{"head_dim": 32, "activation": "swiglu", "init_std_up": 0.0435}
Each number is 500 + 50 x the weight over its row's rms, rounded and kept within 0 to 999. Layers, rows and columns count from 0. Numbers have three digits each. The size before them is the row's rms in percent of the matrix's.

# layer 2 attention key, 128x128, rms 0.0859, rows 127, columns 0-127
104:511517493389463562486611511552520517445448490553472473546541403523652507543513524514533565497446471493525527464495544557534517513463496446466547463427582540512397521489408513440428537463582519558432534521465562474579461559485534520524568502474519483511445647505517485484500435441525564442590481550562469581427577564520528558523472524470442466566506503506489513544497614511498580564488
# layer 2 attention value, 128x128, rms 0.0589, rows 96-127, columns 0-127
102:451519496555550468541522527495472500514478511460547501576484557502535435531623480558506517529492470542509397460511465437571595462537466457445550507509520474437399443531486523504500515510515487381496484508472481485610560545538544530529514499514505477531453446553524564514580396523379581513526606428363474495423520446495482538590393515501393514437548540415508535496556572518475510509452
093:581564496486535395528571508548543458582565458531469442516482495556516536494480466543535445561453496557488487499494461501485457488584467439481518486401512537573588592431582493534444404479481474574473585519464606573575460474522599513497511496459529517483447485586395500474464475500416561457506535467468449464442541510499565474484477421500486496585378502497472437470434558448596459449553
088:461454480549465385394544562499489494585517466483471452514552492491467538557528394432511593490529473496503492520443567507519412503536449495572476545509531510592534514505469494495551445449490448467535524508518532554626432511454569447468463548474503481420550582571544433461440536573415389483410484477535495428483499443528496442618516473481442485479477599446493532507505404478577496591483
093:484489528527508544496499452420526525511408605497551568446539492529487538432525580536537468454424509439507467462499517588492480458477583446470425490465517528552433502509508462480480466522445437531593516447458417471338508452474421522512507465504492616500586521430569542498422550474568546452403555503443454525454548521484565379498552502480492464407540397491514499551547466497562554454461
103:504472482476385396562501550495511508568445464431476517474543540453589545484492408545524566527497548477530448532490519413487494535501418510571525390563564541404470405580499510485505556490489510421472625488452484512626480519435481502542521417499455562444499515474553578501485543462451419446541412568465475565446535485538462509524383502474496517511457468506498554452515495574481451596534
100:477533498481496518504558424482459465503434550480531569557466563383512511583477495495398486491535500542551505432492507622444481463520458455473556577547491488473525394505432525509528531505581502434409511522445416490440517533569522531526509552466467494539529424534590449543521393344470537547509454409538449522612460542400554558540460482495503518454464528494522458426529466552547516524571
096:509423481493530594489500403458586513345471522530472456536501461386520492523447566581634469446493522478461499408445492497493503502425491451492508548465494557521479477500483558499467531490534554576432563465499481590432553509457494464562535558494527443565524532477509515521506471476471519561509445521488553533517451543535439528517577521329455530424510479480496441474482387487438423605527
100:541419429488475475459498490457524553450520533504456473455545446599523539488562521534468528536537510559548498580500584453488528573501584619571425500463489556491528457585490507494492550520398502519537524484498499494526449441473472452474464546484380431441483540564492395566500429503508521497497587510526561391519555548494487395345421424448500524518499478488496525556495359523503484458522
085:519567513432628482552504511535527526455567577519500555519473482515513505504386504419538356456461473483501551580534486405470473511446551562424462536550518496537585489447470528469526477498453465473462472562467514538405533564613607558510528546486548460473439522497538512589535463466584545513584491492387518567458450551504475487416555498481596492497546405514513469492441510502449501418510
093:442581495461519387520499523486526500459479470544473456514534551522463581560470524514524458492528554425516478552525491502498517392528396629494485450501467497449512579447429404504525431510551525482469541502466488397599508510428581424484410475486490514459469446537509497433548635532570455552476510508593527493360524551571516543561563538533434473449522516468534560471496451483451420534464
094:566396484534515546464476453472487428477498438463432447502512511434468567451568551555583405543423525517438435451528521450490549509472443501473524540554549507508544481561482567505479517565464459424477504500424569539508620483486609524513610467463525515480555589520560535503335414452464552499467522521444461390541488453474549516436496484484488547507474482408502494439429520501471584512558
089:484547534534559437447547482506537468512516490576553461500595534437436412508454501423517490497495522512441410519516516386453398477447479467481432541478503482528459597429456492492612488523447556528513480486488459519445495556495501432397511501501576456390556478595560554517478561499522566478512510516467586610497514458493425486539672527521528450430545524518500427474489601495443489493488
098:517504464493468533494473536486519454476507631503432497534518500515544475520552447539434571523431517480596627620532456595492403475514467546506509515501500508530478490509573476473544563501540509510585520527430432504427431534448506440515444550453451563546597516477442482563499494519535472475536494491558549464498486553448458452430577551497522505483508498556508582377623476456516369396567
106:460427555496503554503483452535506569446497525564482501471454485521361495518463574449482429489541517452534567520535484435559485523453491456487487506462437425562601483493506455523426443459552524534363487496529512559416438503438455538578482558524544450587532432369507441527501479499489499601521422499544501513609534582431513485536579488444538498503468463519521492542447404457458430431421
098:573511504474472541528530591481503506644532477477395468480485413535483501522409484436518500480545516526528533502538488567597464513482428481484501451522491477532565474424524451506492517490523453533510526458534617438530408523554322501574492464522381561507488524494473491513482473487442409440518449522517577527503519553511509519472520456510575440633525454487498471434500442460608495544609
103:486514456447492546424490453482496474539467462515474526459498481457471487508479538465497632449578375606599452501459475473483497487511484583484534539506488464487575559415411518465528532433428500477390426520465498482461545451590564554523521578489467417514556477555474485585417515528437471498403531537500521535475551498440456529526591411564551522482451477474482576487547469561517448635549
100:525468518495513417520449560546540440458439560557459422474487508526471480537431483492501531486469462451506499527536545534542477519578456565514388494442537412461452542526465493507485600466506483452514429602496490418475448559599488499557405515462438453598397462482481464522602552577446363513451504513517488529518486577491473539589524552534458482443500521496475587438489524430534376558461
090:469516470478474509467483585563583454528541596465498511432425570571421390421477466522421614426504475507585394467469488546425532399446438520569519501558480470522438504471483470426474551475501425538427526503502464543557466454443523514561466496491476482504474539522420516436466494526484440545421506440490502506460454509629505466549492525444491496450520498531481600502496364474434418468482
098:612558438507534464424472561487468536447466574462533494566497585479511534407448523619449530449549564438512426586518579568449490454507474471506507531450481494489495533542527586542464522520362492515470508508495407475485470543394481540533469452556510388411507426420410527477529455468497561499572469425485496478491497599491515480595460609487450549432457513480512504521526523544464471525509
092:567476495502463462524475525481510428513475530486506398564560491519485462489526462487390451474508518540603474484480472570522448523533522413539455553558610485542476483440603524544517509514524486456485527515475464403514547407467581461443480412452511482412485516544475452465536539456479518495410456541723537533505600481450567477621498481445533511440528497477475463506486480442569557499467
107:542504494434512461593529522534507435482507506507523574522465501527514570425418468433480421513491491461476410498533478423494423488509513468492505462537522603552510406502507550501456428550486457467643565493502497450607459489465480470487509389489501549478495447501616509467496443505523453512521461463462392428492532489519558428407482426557445500456471529583504533586455496460502559341574
103:482497572586572518504481522511403499542454460482499537542535474540567423557494502483479420486397520539510562474519455602518616537477477421477583453526532429408478482394479551480525518484568531384456478476503574501396567500564487504545462461482561507472455573559455486474524461447472472565518525462481511575545482504475449577526520468490501505573532529509477398330502519458544583538530
101:438534509525547456600508477471499497498516459533499533538537545499549566551468467474445467443528600468524492554522492519521545451458427597470534425516514527443518545572437458456495537545561523411404454479445535493508505555530547422484490440441534487562480525502585497472548578550533423534507470473556580506432460527502443586540628650432437414485496520526513542436447389485441480577447
100:508389492492413460495546531527476447462458448493503504438557543491534475501330475530524456447511469587454474516483567449462530512475444489530466540579482526526569565559487510499480548519429493538417520445574521556607406480502457524538526526558588506422513489400449564475499471486512434420482466535366456369551487513499489518466487536533512488466532398505467454527497480499558630553498
095:455564507578499471581505494488400528597536461509529481519505458546471389501557512599491612523485510558519548548547482420517545570520463517537545508557504470494480591510486485525515437438508486479500462547514506607552520537588506546561524518484479457463489431535594456561508444420585468485578469451337583451581488425506489483540467507503520496485548511526503513485506640588507535437433
099:500503538514451513526591495517516471554514471466497548493571511554525463432596441522505525544415448567524521488548481416450510425488480524539591448633458452467462586485456433469498469502598530521491498514652533555589412537425468513557504503496474508470494489574486451469554466558491440494521523499558460425433491423534549467502516546605452502601604496582449578565515513512497557448442
093:540477436487600569533496439461531426478465646464497602542465494551524469449559483515532558537485583459549572422486455429495464506477597462517618416437529534578371468440540473499452459602476510541549510472454504430558504432454550494524434384531489452537497568500460420483418524521553454508555534481441481444486480505567501435443522425467470510537494490508482469489489542453480441480525
095:467457454476552532532495556494482439601483553561564555456452598519478515476461460479488520483463473458507445467531575429469523430466579500552537559548486481466562428490486506469534486526423487495561449507572448455511419375472478570577517420518504500643593469533571482529503504473590376563417510529435459505488546471431536538541528455491489494504532442442600571585572503569498485547512
104:505544489493476550543548464518457506493548519477529617552503589526486498495499501527423444505467544505430540410476493404491498539516562513493470516624521570524560435482500458541446430505548511517475510448518475567531515533527500583461573409491567556505462514467447631580582509416556633510608525510461472500470514545483509540390545607519559419486449432496523537534592473540423504519517
101:523424518541471507441540537504500475503469524540482611469487476534553500516438426526490521459543536483497454454485498580523521464455533518536553526522480477488544352452442513527509472499487590503374467496504561473449477488363458463572486505512521424526452541379519407469474445524469523549428512423556542452518503518430457555494470568482360552504518522438499386468431415402448423528477
094:496457535492480430472457446477501506498452565469496539565477452428396548450422554469528530513470417499509406532477519491451351465601421501523536560475596557502425614486500550501510520532464496519561464509463452436473554482458520489454491535531532590517520551545535488523444609544491557392458482553575506556509454486531582465493493415491521588427423455546453489501482599526530461448587
095:519539498480443517563413514508546471485435541438535506530524510477513448488483481630436576490325498601491602546527511574496496495550606553523479518429494513462431450480501521459510493487469499552510479518549496523461346554443495488581498435488482486605610521491488498510462461473428525473471518530459399498533470449484448528489454451426581450617466500455519435527538587530513459510533
# layer 2 attention output (transposed), 128x128, rms 0.0629, rows 96-127, columns 0-127
105:673518589555510407401568552523460548487520482458503429594540502535485494640427499547582474571500465446446552469498479538512483499520473549405465524483491503454539532504577508557497580483500464460491506436432484550518488515462428543489447467470536525536505502536523513523453518548500419379558562602581466445455454424478483474574530465491457499532496491483420569526437436487586451484516
098:489502550460451516525427540508528491461485463452364572516514462500519493523485501461578565413460496427522444518463508389615480555493485526498518457530449500457447509491411505579476457476457502457513524515511494494492547511564517551348469525413425411430520484534509558448520401535584523536512492445486556420562594466419444512455503485545394448481500604603486431553521535552497527522494
089:421488530445436421386505560522560530482463499466529423451440444424543436467492507468516491508526468462418543542501502413445398575471544488452488530519453498512547530532434531457526388499438525555432534522560437565405441546543435578513547499444492486511540536532610396597463495483401487450475504420405550475499461504397490469470446458436459454456520454503563485509432510520540501461518
098:376521484532555488577434468380508484525594520485501471484506396556550448530537462537507468580420464509574424440489426458527571435552491371575491527456544456485498566509548471477498558483552485480512546512627498522513501529517597414541602447528510479537429536501454476478457500553544531495489554460600529527569486484536575502507592512484566539549479446412492585469481543458500536511462
102:495546580502499490452602531582549472562464560487527474460384452481537517510486491478510505470558470499449476478593415473528576530481487490511507620512483487469488513424454546564489400497449521578616536535492518447504479513486499449430438556437449544538619481539628444520485508448506548501457419408501546416502399500497545456516478494458589514506470507483505492619471415583517536444538
102:525557548494472476475599511416411522511445474605466461565558532429500474572523549491575545505525478383500580549551514518498536529582438622510449464434513490538573492563579541413440465423494474512479440466535480506545517476504405530540523523500555494487607496442518539492439494593491493436511536498560437550477468465470480454471446396515458435571469508570549532492574423499610534527514
096:440500507465503516474463528441542430489538677556498542489533506420529505577544486552409489416432525525516496556477503540507546513615561464459497502419486461577503481491521476453517475427471574454567521459497368457526509464453531538536387463519500431425583459433431583503482480569473523462468478568496520503493431559477474463404573534496500484637523490508458549483505419487426449499491
099:365489438516517534534466524586579577498428543429460437585441441483441513427486498464550511510552569566529515473452509548518551556408545479537461461516408504466474442497501501490516450595460544585525522503540521428482490562574527473569531529523592527543477478462499451578425410426496556400491487487483618502472420530537546535422525510522524541533558531382533480456462566500464475466452
086:470536514534580603523434444487520502512568547506530589503615536545423467520516398453509514500379495590556554477357527519579595421548536528485462474539559404565456471468549478507477541471518459412488506441554550438539509498448556474517531474537550423508404491433436524415473477493500474533529491547527468542425593456486468553450492534619470502536494513483422501460485506449503497500471
094:532484430503437533426379480535560520552469558582547500464513518489557444490460517544442472504508583538440568607515422479504534492536481515460508548535531571523573463441444418540462437506407562516440533518444514484493471596524479456470430492563442513541486572544484463406537512394420467409491483436457444428424479583388515519533470501542566490426462535544499435482406477457504510447521
097:521479482531490500470512516473463513474552457497412495682427528437450609510529506549533545427424511506506465512503513494549501530614476512405428597528500475430373493486523551466568464527415509571492472440497419515474519528559511490460533458473524519477516442459530511571504434549548536543512520465572563451453529463514540549490550530439443439562521508611516459627462466604515478512425
086:459525528480556422486450446382546470483534478512647566410567480490435369514474503498410507505462486474476529532500543442550541468603474483478490501486486453579504562456542474514515499421495487447427503490559503576435558594441487512502542484524516470477428541461451478401475584461461495484513578475492395549458470460423463477452562470412443554558408480451434515460473443530489434448541
091:382526439536552491560507433478532491538457551499490482511481477523458472515506539537432521568496593516517495575532502448506457543457537586503429419503526467549592419574492376435425469514510483484548571578653535523527617497500545498520544504496535510521516443530478461512451460474512477560477508362491514423451475560439533499442517501566568519513524482410512543468547464456494581548630
105:514492441450493560492484545479430447462457470557554494406510565493565514446519502467468445465507457562590460475467465534400460489470541518554514435490532530521476458474530446477580585453432501449456439559411405578484479414472476507541485523522512504483559568405449516503580494496523495501559472608489514572515632577487390568426424485530472438471588415524559434505540569460524478444506
103:517531427436457492571527483591499485503440421502521580441511502432529544408539594444493492497515528513553430579546478530486450554429534504488533531440510475480503476494406479518490455552466510607465494497479565476506505335480534464345491546501474474459533449568530515587464525472509493511479410416431443469548559501534531517448477472518507467371505588546582402501521546517471522573463
110:400443542540507452463420529513512501470450560526449545499469515443519430555493477415446504498511462496450558459490478451480527525461468526526465601479526513516637524417509568477574422452462396548433550507523510440442539530583372473581533526571484466536490560434512410514382474486473499513585460626487440525436440545483492553535466485491517472620433559533494507575516503522508504508528
104:478513471529526518443472527649446577504459565589501513425557539497468531479453545489525425516588524533425424519504489500445427471398517597442484584504587544538611433566471427491453450478507511526434471550446549598523451496535445452530433511642536565533501486539457532549499503458475444413571446468439448447486511569445496502462508505589577542479530523489521465510442459496504502514525
093:421600566547527473515503544444567576478538561472413435480470391586512391502585465529495521651530559567484462506490358384525633466450514390533497503471557577471513460527483506498502497432499452468501539486507494522450526573440519497591476496394503502582467481506488507575534457475483507514472442558447539532515470537445530542488500473535520537452477523499438503495445523428486537512511
102:445507598575507470516547528455437511495592524496476475494539451548492443499589446520616580505558471476541448477532430508521552564492555568563484441502482619514438521530547537503461564437541531441468540606491482570565560536475506535592512492389568459442531427452473585495464443529485547507525563459629516509452534516546465496424563448561524606519534498514453533514493423495478432515447
094:497484533488545499511483490446599571476542481542446442401470430486458536476466429512601538541604524411506458412538516435576507512561456485484512536504433467497484580562537419453497501467493611446465475463544453607490566452577563508561516483507519460534436477546550557524563496449488577459471571436527539547601519481493528555513533491522457469601459469584547534484549485544607583580526
100:377535462460489578490528472421588525541520493473493434538471427556472470497554511485583553524455510511558443364511481422567667509520480471435494501521476549430379521530533553541450511468575523505524453493511518454422478484538544444462475459394478502558468412510548530500557430492597510544428518368585511549546518464445523460550506480543489461457456582500484480497475518522462527488473
105:672524505470508484478496481577463515520508437569459556576629553501478643525503537467545488434524472508485496578484579527408426443529459605485542506455493426493530499562475472449503494589439512490457500439477560463588514351464475511362429502542525458472482488503472520575487561495500448495547495448511514510459600457550504509527453518506491456472437499567491427483494479486534477564514
100:596511475484518553419474500610510505540474547564562485517521568395523498403477564474437427462438514559425502647547522549467497441553484563401548512534504615547574483499476456477452446511430507534534506472425510522552460517471498483515429517516493517527543554560515442462502569408458494406529455462486494417400499551399484470478428495526527482442425516522529429451416446471506459472512
099:363569505335467508514589556499472500407619499498541462514465525504523455488520499426492546538586431543492499462469522511427531520493550449508476589528441536396410498484558567532643441447480480531538419512534603459544425476467507570486508554523500511499557470529570503479458523550506513560433464434398470530495458457544509561493507518491413511497498457464506470528421448556492495491471
100:645502507553534507458641542492416474512442444422561459558542543467477443549447528489521515522548366505399566427492473492490381476440513521444498443492476498497532583428516493470464524463528394497537479459478506492506488572431464599523543528453491504486517482486543394508482586485506471499577542579518483524422536480551451526462472464437438471520571448515450542493494490435604491416508
104:597554468427484474494580504538487519494524416461477449527439528586409501569462534554359525568570501501430513521494513476475471517484525500516542482493491589465564508470472493513576494534522493549496421509446565404459459565423496560471532557453439545485449523520600397529544548499501395417418472518471416500457487465466474505573492392500449461417492487476466395417506545433521557529541
095:517506503552535529531487424512588469514547488436485500579505450578493465539513457562550556475499542497527347521475462500536526539495479435537544369502504411504394514536480457527497499619448502498535505454486427471461597382555593500488481480499456456521449436460413547538508441415618500554407482480533575454553503542469516479470524487577515506479506504461562486443528519493365517477432
079:480544528568414481514571529446585546502606486473537488519473453541500443587510504442489517521538456552459526485521467512498554462551471414481540532503515429439496504515500553550516555388546467479494537589486526465406496325459552398601600469565536518580473479498502433486417479493504479522496501635560518553512456514510556563503532432411546450562549428488565553452510527512488478528464
097:555522571480456557617524478473582463515538437455551541556522587555546501474539419546559506458435500500546510480406477508546554448537448552489479436544534524476385482433477533542563554530502495417597457517455552451592561464473512484482506514422498538465539565465492532386498588510553546573492429638575473448527479476520478445500497491500438469483428410545558560532586528471470521469463
098:546475491408421460441537543525497563478546496537494553518566476463507535445538577484487418501572427523542464648557534512470542572497541560513512497495440496529565443593540499470532427574491530525411481491453445520542532471443493536513434483564585506516575481478458512614549467463503500376500490411440535494464550519491500482493465478592482508437446528556572366439404456534484474559436
098:294503531532495473476424497350511427515498602565448530452466482531504409505498479467510568514494495410549531415524491452600513470553489485545434553481533526512462539524538528498405476518549438506560513497623502511393524554578533434553486492473468496454438510449568552514552486499525529574480506443526500463560460486484498469547556502505498604547476541477421573542527527524462568481464
092:564469527522493461577635504499421468489543401439348506529482515481429556566537518491527483358538506476515433599419456430518396565467441542484497499471376416552534515539517548454459471438475443542492465499544506452570571493470477502495478496530429475517591542478511505534492508565489463532528447462501461409519497580531501441388514445526477500501521418428560468475536482509471503529499
# layer 2 MLP gate, 320x128, rms 0.051, rows 0-14, columns 0-127
024:540538659524488563457515492417544518531587526467468451530408421483470538532573446437469504437455479444425500503482469472528506479550469531468530507517497555437557410440525480547519391451556441527551515477450523383530566476487524508486429492487644567541574423508534501578515508540447496561519497536484573459504487493475532439401494473478496483534568505503528434605483543591523502595447
038:501574492565538395519531605464406537495512498512536447521486588447533522508477449501530508459492575512559506548541459475497427544407458484463479570533507556566522377506476463504425502501532512512455526594432447489475556532415476550552543467468440518579517536564408458476490535529440582474494507520666564475525466584450413404494510523455565584538525551443441538552478464500447476465491
149:485573454554561431411513476519496476519447541454499511517475569529533498482521468464560451551499627549561567498470533477462500501482429525524497462535484437536457556477435496512498553529494502482476520583400538543564436473435518511476506430481513425578506498517513494434539454486576514440580470682568597465474572516511558612532514507455475469401472601537512528608540595539497490570483
143:494583471521492464582567451513492487472589486434505440434491560392480557553465454439533505490527522569442452479459510514497455450449503541553537561528507521550446626399509573519518573488449578493484581577477538528500524553497542406413460526553533474470434516610570422464346542493451485385505503551518468459464538516433502538525576492442502482467555506569495541506450538499570464514514
070:465544443603433381478444555610523520481555577510475441508444543472410564532468500522489546539565494486426501483505561506483470474511442539462427549552470491487515435449488491528503476554524546535532536454508568555444488506498450562499460517432550500463420603569513483450463512531448581478481470526567582437445508484532454582610684528509443523414467507457438557542483462549532517555501
131:492575550478388499438491489588545437537613591546426468544434421484504505511466524485567567484575463443554460467511480446481530518513588537514547547453474562585485453585464576473580538496524510520573585527430461478467482563587459496623436556481585477531525479495569413473451480537436488480486527498489563412404466518545549475526536537435405468445480531547532495447489505531527456488534
041:448486583554458462364449463500455466491579514576622507499454582458528505499536554515477456570438498487462479502489564527586435486453425547515478544557616507479584422613467484455420480534459536545479559538438515434474494472487473456496435523461363540438509475449511458468454451534474643530523503574534498529497521548612437483490509510479524519490478482521530456436506396546488487510518
025:481442595399495410428513516565449493436511511527536565482495471468521500501499469494596538487536442490532444485510580480500565519468486586472450481491495482543567521508627518526465485476559493472552491442483604682494529534439447472448526612481490515548470472416489534439477477492463468533618560498525472514520516513453403456544451539552551446540482585429486514429586503542595436514537
171:463604517550476529550522530558616472496520575501544439566377418505495464543519509509420483532533555488464539473582522497537574525530545454443514579529482492520431542379498529582555518519464653548521524506533534501478390545573476501519455520485479471582477486587570432474417484546455550507481485470553560460481449517470495645514495553513480463538481504519468572602521489519486512416485
087:484547559320525545515510503519545535498507472535467491571506496561410505537544445479441472617601495505482565501566589553512520550487395554513569563593589527453535421429514525522572398485584467545431472487543539519433493516617484458544463489490596527578489569513537529426525507467589516512449550489472531488489539507446553510570503464507496481465477502511527504413521570494458521436505
143:603479499507427453462469482525450583425543445535486438517517596486487511525481448440458572537379508563476526480510549513542595448535506489482464505508574309563421459557489500567492513499521470457459566561475528526476570491460521482485564557534579499508580498455461477529542482573467452488570466474503596471429504554484465441463612487445472416526444517474559565452443436506516555440538
076:490535532521472524518495549500562493575523518460467412585419531493493507441532560574412530487548506486481502453574486497525608559507510507480506531477470563559530381531539540591517416512559533428471502562433463468580407507595493473518379445470529559535478542458487484488457503562433465476449603536655463469505500551526485505550613545511598499509494516483478527614491476568476495473549
063:478548530508514513404530495482478496514492382370504489460588447516567444501522531447546519502540440446533542554499554499460489532529439441552569457506539552450560484612471531550499396534567445440455446463484463510505580494464561542382533479540433505418516473550524568519577494510592445488507617522455478485503440521520513465474565485468503472371525454507553447530549387411480555487476
084:458533443540447515532546487456482584561490430529497464501511536442527472502507553485537582558477577527495509393495540487502460572583442431436485520544447457542560448514488520512516517602595523532554517518386543570544531495486475453559515490468436556433512451518514457549565472398442491539400484479544547415437494575542549504561558406452526560411514388498529474562468502438623510543530
055:440569516502451525526472508493568607441544446454378470493493632555418432512518441548531536543558591601411491394517509497499549502513498415542479544479437501493483427610449516511492514518541485489474502482463521537468440492463445535494641381473497482574473606481567440566556517449494464567404554498491481443492468509530463555569538499467502536486543553486479519450514460507515510496424
# layer 2 MLP up, 320x128, rms 0.0431, rows 0-14, columns 0-127
026:534555529455598505520520455454447438545527448524514475496405445529518401463558557453456533432503573492542462510576438441604491480443413385503554517420497517501564447464466498503533500535433488518421515508522474439415454464497491538452426413507386494538531525482432458484482504573537484487588474515573486456518497610435490542462506583411528468536532578461448560499497583508490414414496
038:513513508525488460488499496478463619464539502468524584412484518520611513476449522534559361605495527484555506542456505504549450500509500602593459507481533447475443549556485497443486527528532509432520487467440508483564489430568426432554549488509527532445522449440471473563536500543434439588522550459577419508461583382506545443459485552482572517554451549483513484498507543509427421349531
131:503452491484477458552415448535455549459442495514447519539462586537450589489457527452513486599441561548551461493522528440530485512439479553526495486534468497496476458524426476492601526565478499521447519533393538484501377525468453439464482466480513419619463543485561469552496388488589521454595490570538556435414499470509566547560499588463475463413492535427495446542576580452536542598495
125:457549597462529460570540528474552521473482449486520511534533487460547574552528591523501489475461513551484518495479478446577495490499600581452569565559474565446502451527483538479525540460487491492506481487498420450528539569382554527413460562563541469466436475496517377501425510555529402488451508483537462455468503391453462528398589448436630505494488541504475450621428456445482506582472
092:525398535528421531537440539556499536469519486536521436474426442486483497498487569565423446422545631601582498534454452420550516497480519520482534478447501589381432387491457517436480459417508500486586502474483428449575428465402418508539510493509576512481497435489510421540484457529564440437473482522455539440513442487469561492495549557503550575552532539451489414457507472514480449556529
142:527499507460504389461564428455463528561468425493423522541646531515530506538525441519497521493429547525532493575488521483556483511637426453444521386427480402496549473535504496496534522602554525508567535484511434610587506495438395463478500523461501507424531465524523587538588482460457416510471476493523536456467519550443483447541423481519537539531518517517529506519440512452576418597534
047:485500419496528441454593535487546508540507451431416475546526472517432457535507544454549431403562477478419485468446550471498451448458532402486557492500489432471449540600441531536492486532490492464548462410525477580514590495444529497424579518551459535557537507576541504636609471472511351539488518524476445499506519512554549512442528457488513468414501438503477439507497538366448459540469
029:505507513496491505523488553523507490470527508537493439594485576485440534554556566453368498495524437559424577411484473466504479464482550513537444548501561446511614518482560473531543436502481482519535430468493577414476427484430477493485517658545534507521451604351457474547447518513451469512492447506565431449588497491570508473442546503442395470521481431463515468436533514529503602554484
172:532439538504474533396472535451473501458493433465493452425543518515486460473551565581563456535469447535507461583452506515474431416472389567546471439553463484447485449519504495462396476470535436486479463532465463525518609437492488580512558442524476546515467567502456609517514549509485501493624519517537552572491525517482453387490528468447639575494523532500480494383506420585449436556499
094:499546554545499519403496519540530471427616503496443502532353561525547466515507460479523528521566430571424520474474514464495543575481519445585519521611519586440524516431483520512589506433478611564529527464462523555508448524567427516507469434405530564563464543516510527495515534534464510529480399494500618559532506522533476447547508549402419546396511504456520484495472575543459526578505
132:474592434496491546522524448541595449544502521387454525429449460526538449477503458545510438470689525471562447491501524494445447542433534550450576474453444609444584603409493547489450502461587489489520427530517511566522453465475500585523498470556475559510471453596504532443517572471516431491494499532477425531532469458531511612514467528517557529459573561531465489478574565525494490509491
079:486456498569479394516512591520404569507521485609539440561460555405537508497450511473516538476490514473480468537490538486538531518510518521437470563492450592468472417525533506445511447491454520464518504593394512514492439482417448553500582488453598381505522548416514587386429562540515630557550518453582500514497535558435458478511498443470505461458515515453453521540471593513490443563466
077:492460439464481380456471493589471454501505528588517582446479464484467516460468464454610462396502538571535504582464503502512418434446515437480495483498490502536480585456470477530438551476425555490423510568532561431522504536559573555441567548551516457549479409654442575476495499429494465448546436497445427486527398536491451556524468506509500545431512506478429545519573499464496425445541
092:556571576402532539540549471529443464485382458463461501516542516518487537534470462507543466569569477431531480541594558488512508505468510569443552474483422493475531536546454535581472494523470486509515448509519503517531525531506477508453434485448507538565607434526592646528569479533505533528454519527461542559547529496427527449557531394560611484577483620565517552583539412501453602499514
068:522491494492505488548604550412527549493428447425438459459581498589468490585485538515435534537419480461429493487552529511523462571500517386500544448453428397478544472593466543562521486515562416545568468467519488493569567490462577515450506422479448415471526496450531554613584478517483470560498557565463499521532492496484589493492497404467489440497478455587517427563549487388496550495467
# layer 2 MLP down (transposed), 320x128, rms 0.0329, rows 0-13, columns 0-127
024:497525490454455399468505462507413513635567564466445507589507492566606440455548487504450474444506541525524498460503575450486571528471524507438485481512409452503389541504463467508477543541349491515362446539497420531485503519509506476469558480552514464496450450544428495438473469457486500461442503549556459607477529505476444490459467442505520405468571489575456504455485418531407435509571
032:536552403511468542528567483501432446430460567438482539388469406474447533590568430465440508537456509488517461444427443485515495502453555484512430480390476430469512498459542462425421489475484453479520500549500445431456453504479519466470497466523600605512398489482499530541401602487525489552518600464491502478534492530455438547548433498432515444556508468522484459563604582508567418511454
141:474510519463546520399437557502434470437443485501561582545520483597438556522490503553535412571555568436580468550454425433493529492514539549484429483559504507469439448498454433441529384530533407541587508480432577533493432558543570498521402549440524509537432562520571475484578507522492546444560491613549560436544520541524505526488498580484470530422490454552463491562467508532507522548428
123:401584644420476581436515568492527574531444524565524520575523453516485482472552585615479473553450491518501478455482421536549563519537512493481598517566507403472573430544521440408539425489457464492540478470454442550595441462434500573480552532502552489450429492487408450473509528504488481538468531495533521530563479406463455433445423494520577517461446437484450426520523458499484504525489
074:535419509533450511564411460562521582530501500480556405509537466569504564437479484606465532435548512545507498471446510397600451573500395583435540480527518557438467446473506523487477477511553527529545510417447444492486522403477477508452534515572540483531464448390521550488476460517554553402555467551548449570470488492410483483438480493583569539571537516463455364516524474532487577482477
147:537473506483536489497559541454451520535547478623463520544571486496544528550514510493462449513450567534519520442468571580641490588664448460474549385481489473503567457489457451540539371499537572596485469522477449513474428528419485498550429511444533563498548498475475534521525454421474561535454361463503479494428423491452465447468552542546506528490486546491489472448453454466424488505493
043:486435404452528475453510493564518561467560512497423541558540486507485483549469511492571488543570389476560540477466517542534476489624629504542529472529546522551399482502524520501553599619514537569473514568465483524457525473431511494423539520535537491540554566574500556485521520558487503420500505426499547628434447480514426536569516531477431472533447546442481561611461486469490489492379
025:392527494443480504484475484535579431520434517530423476488515518444467570552493558480510487526452421428480525500583601492568465474486491435503455518505461583418503498578475540537444569555576473513564506490499576464505561501468460435531461553541489476526496472478599410456484465425467550439537488498529525499488535507519576391502463573482628494512610406551482406443490497595468540481384
154:645375421456497536517531547545469532537443434447458540415509535506486495434539522522545486492375453548475442516517494498537488471444437459502512443486522523448543450619504552508455452546556437498500509513464417496553559442466480608514549456497440521486527521490478695512621480448520450491549477526522495462537522494469502467514512458511520462475497510500562374549540479436443432513565
089:558562377524460500489537408527601459522502528569549565532532518549492532454516476434554523504491529531517507431450535624411430500524572496473386566432615458532449465478503473443476498541557456502490545552497519436374469495565540441529539481445474534567437526471512477452443515515520594503490492467508500439468523503533505576517594456457477608553548528491464657484462527486484495546517
147:508560419513493504527510486488581551506496506425562499593468518522506477499518512437558436445577533529521595501477531484464508548421547513498563533472396587423570523448498464529416580463546574478469467514498567558445519431508456471558487466556497475541442435542457531481531546457494478464519507663466432524587455453541461546611455510548524554501493571544605606509629491527498480520519
079:461453490469433487468496542458522520533454508555509495456564523480511500494511594515479580541480458537459534436535368436482532475498632481612434493527555494548503509478515576500521595440583431511375569481478416442559444486516518569455503552476476481529435490556533485426502510599522537499554489420539413477448469528454567517471517598450520372532577449537492516489550437530525434542444
067:416469469491537466458551422529446490541367517420487510554574502564521475576427546504427533499480490546535447468510427446500446513420559562531458546472526537527611527510551494574464543430476510456574508508462414534449554424518402507472471523535493478434523558457509552432443545533560564509410488551618453493432444535583446466466479518473491480473490553599543495544514511464488395412473
080:527504519470551394456570456421541584541483482420493440484471515537459556564496492481470537532431430574485469459583507551495409580424498485432501550488441461506419624489542559502579481426437476519505532519508524478445483435535522537458569485450505450474476469569485498566426465548556495449523439468469456561520469384445542491410525413535488508518529553518553532519550455643553489428579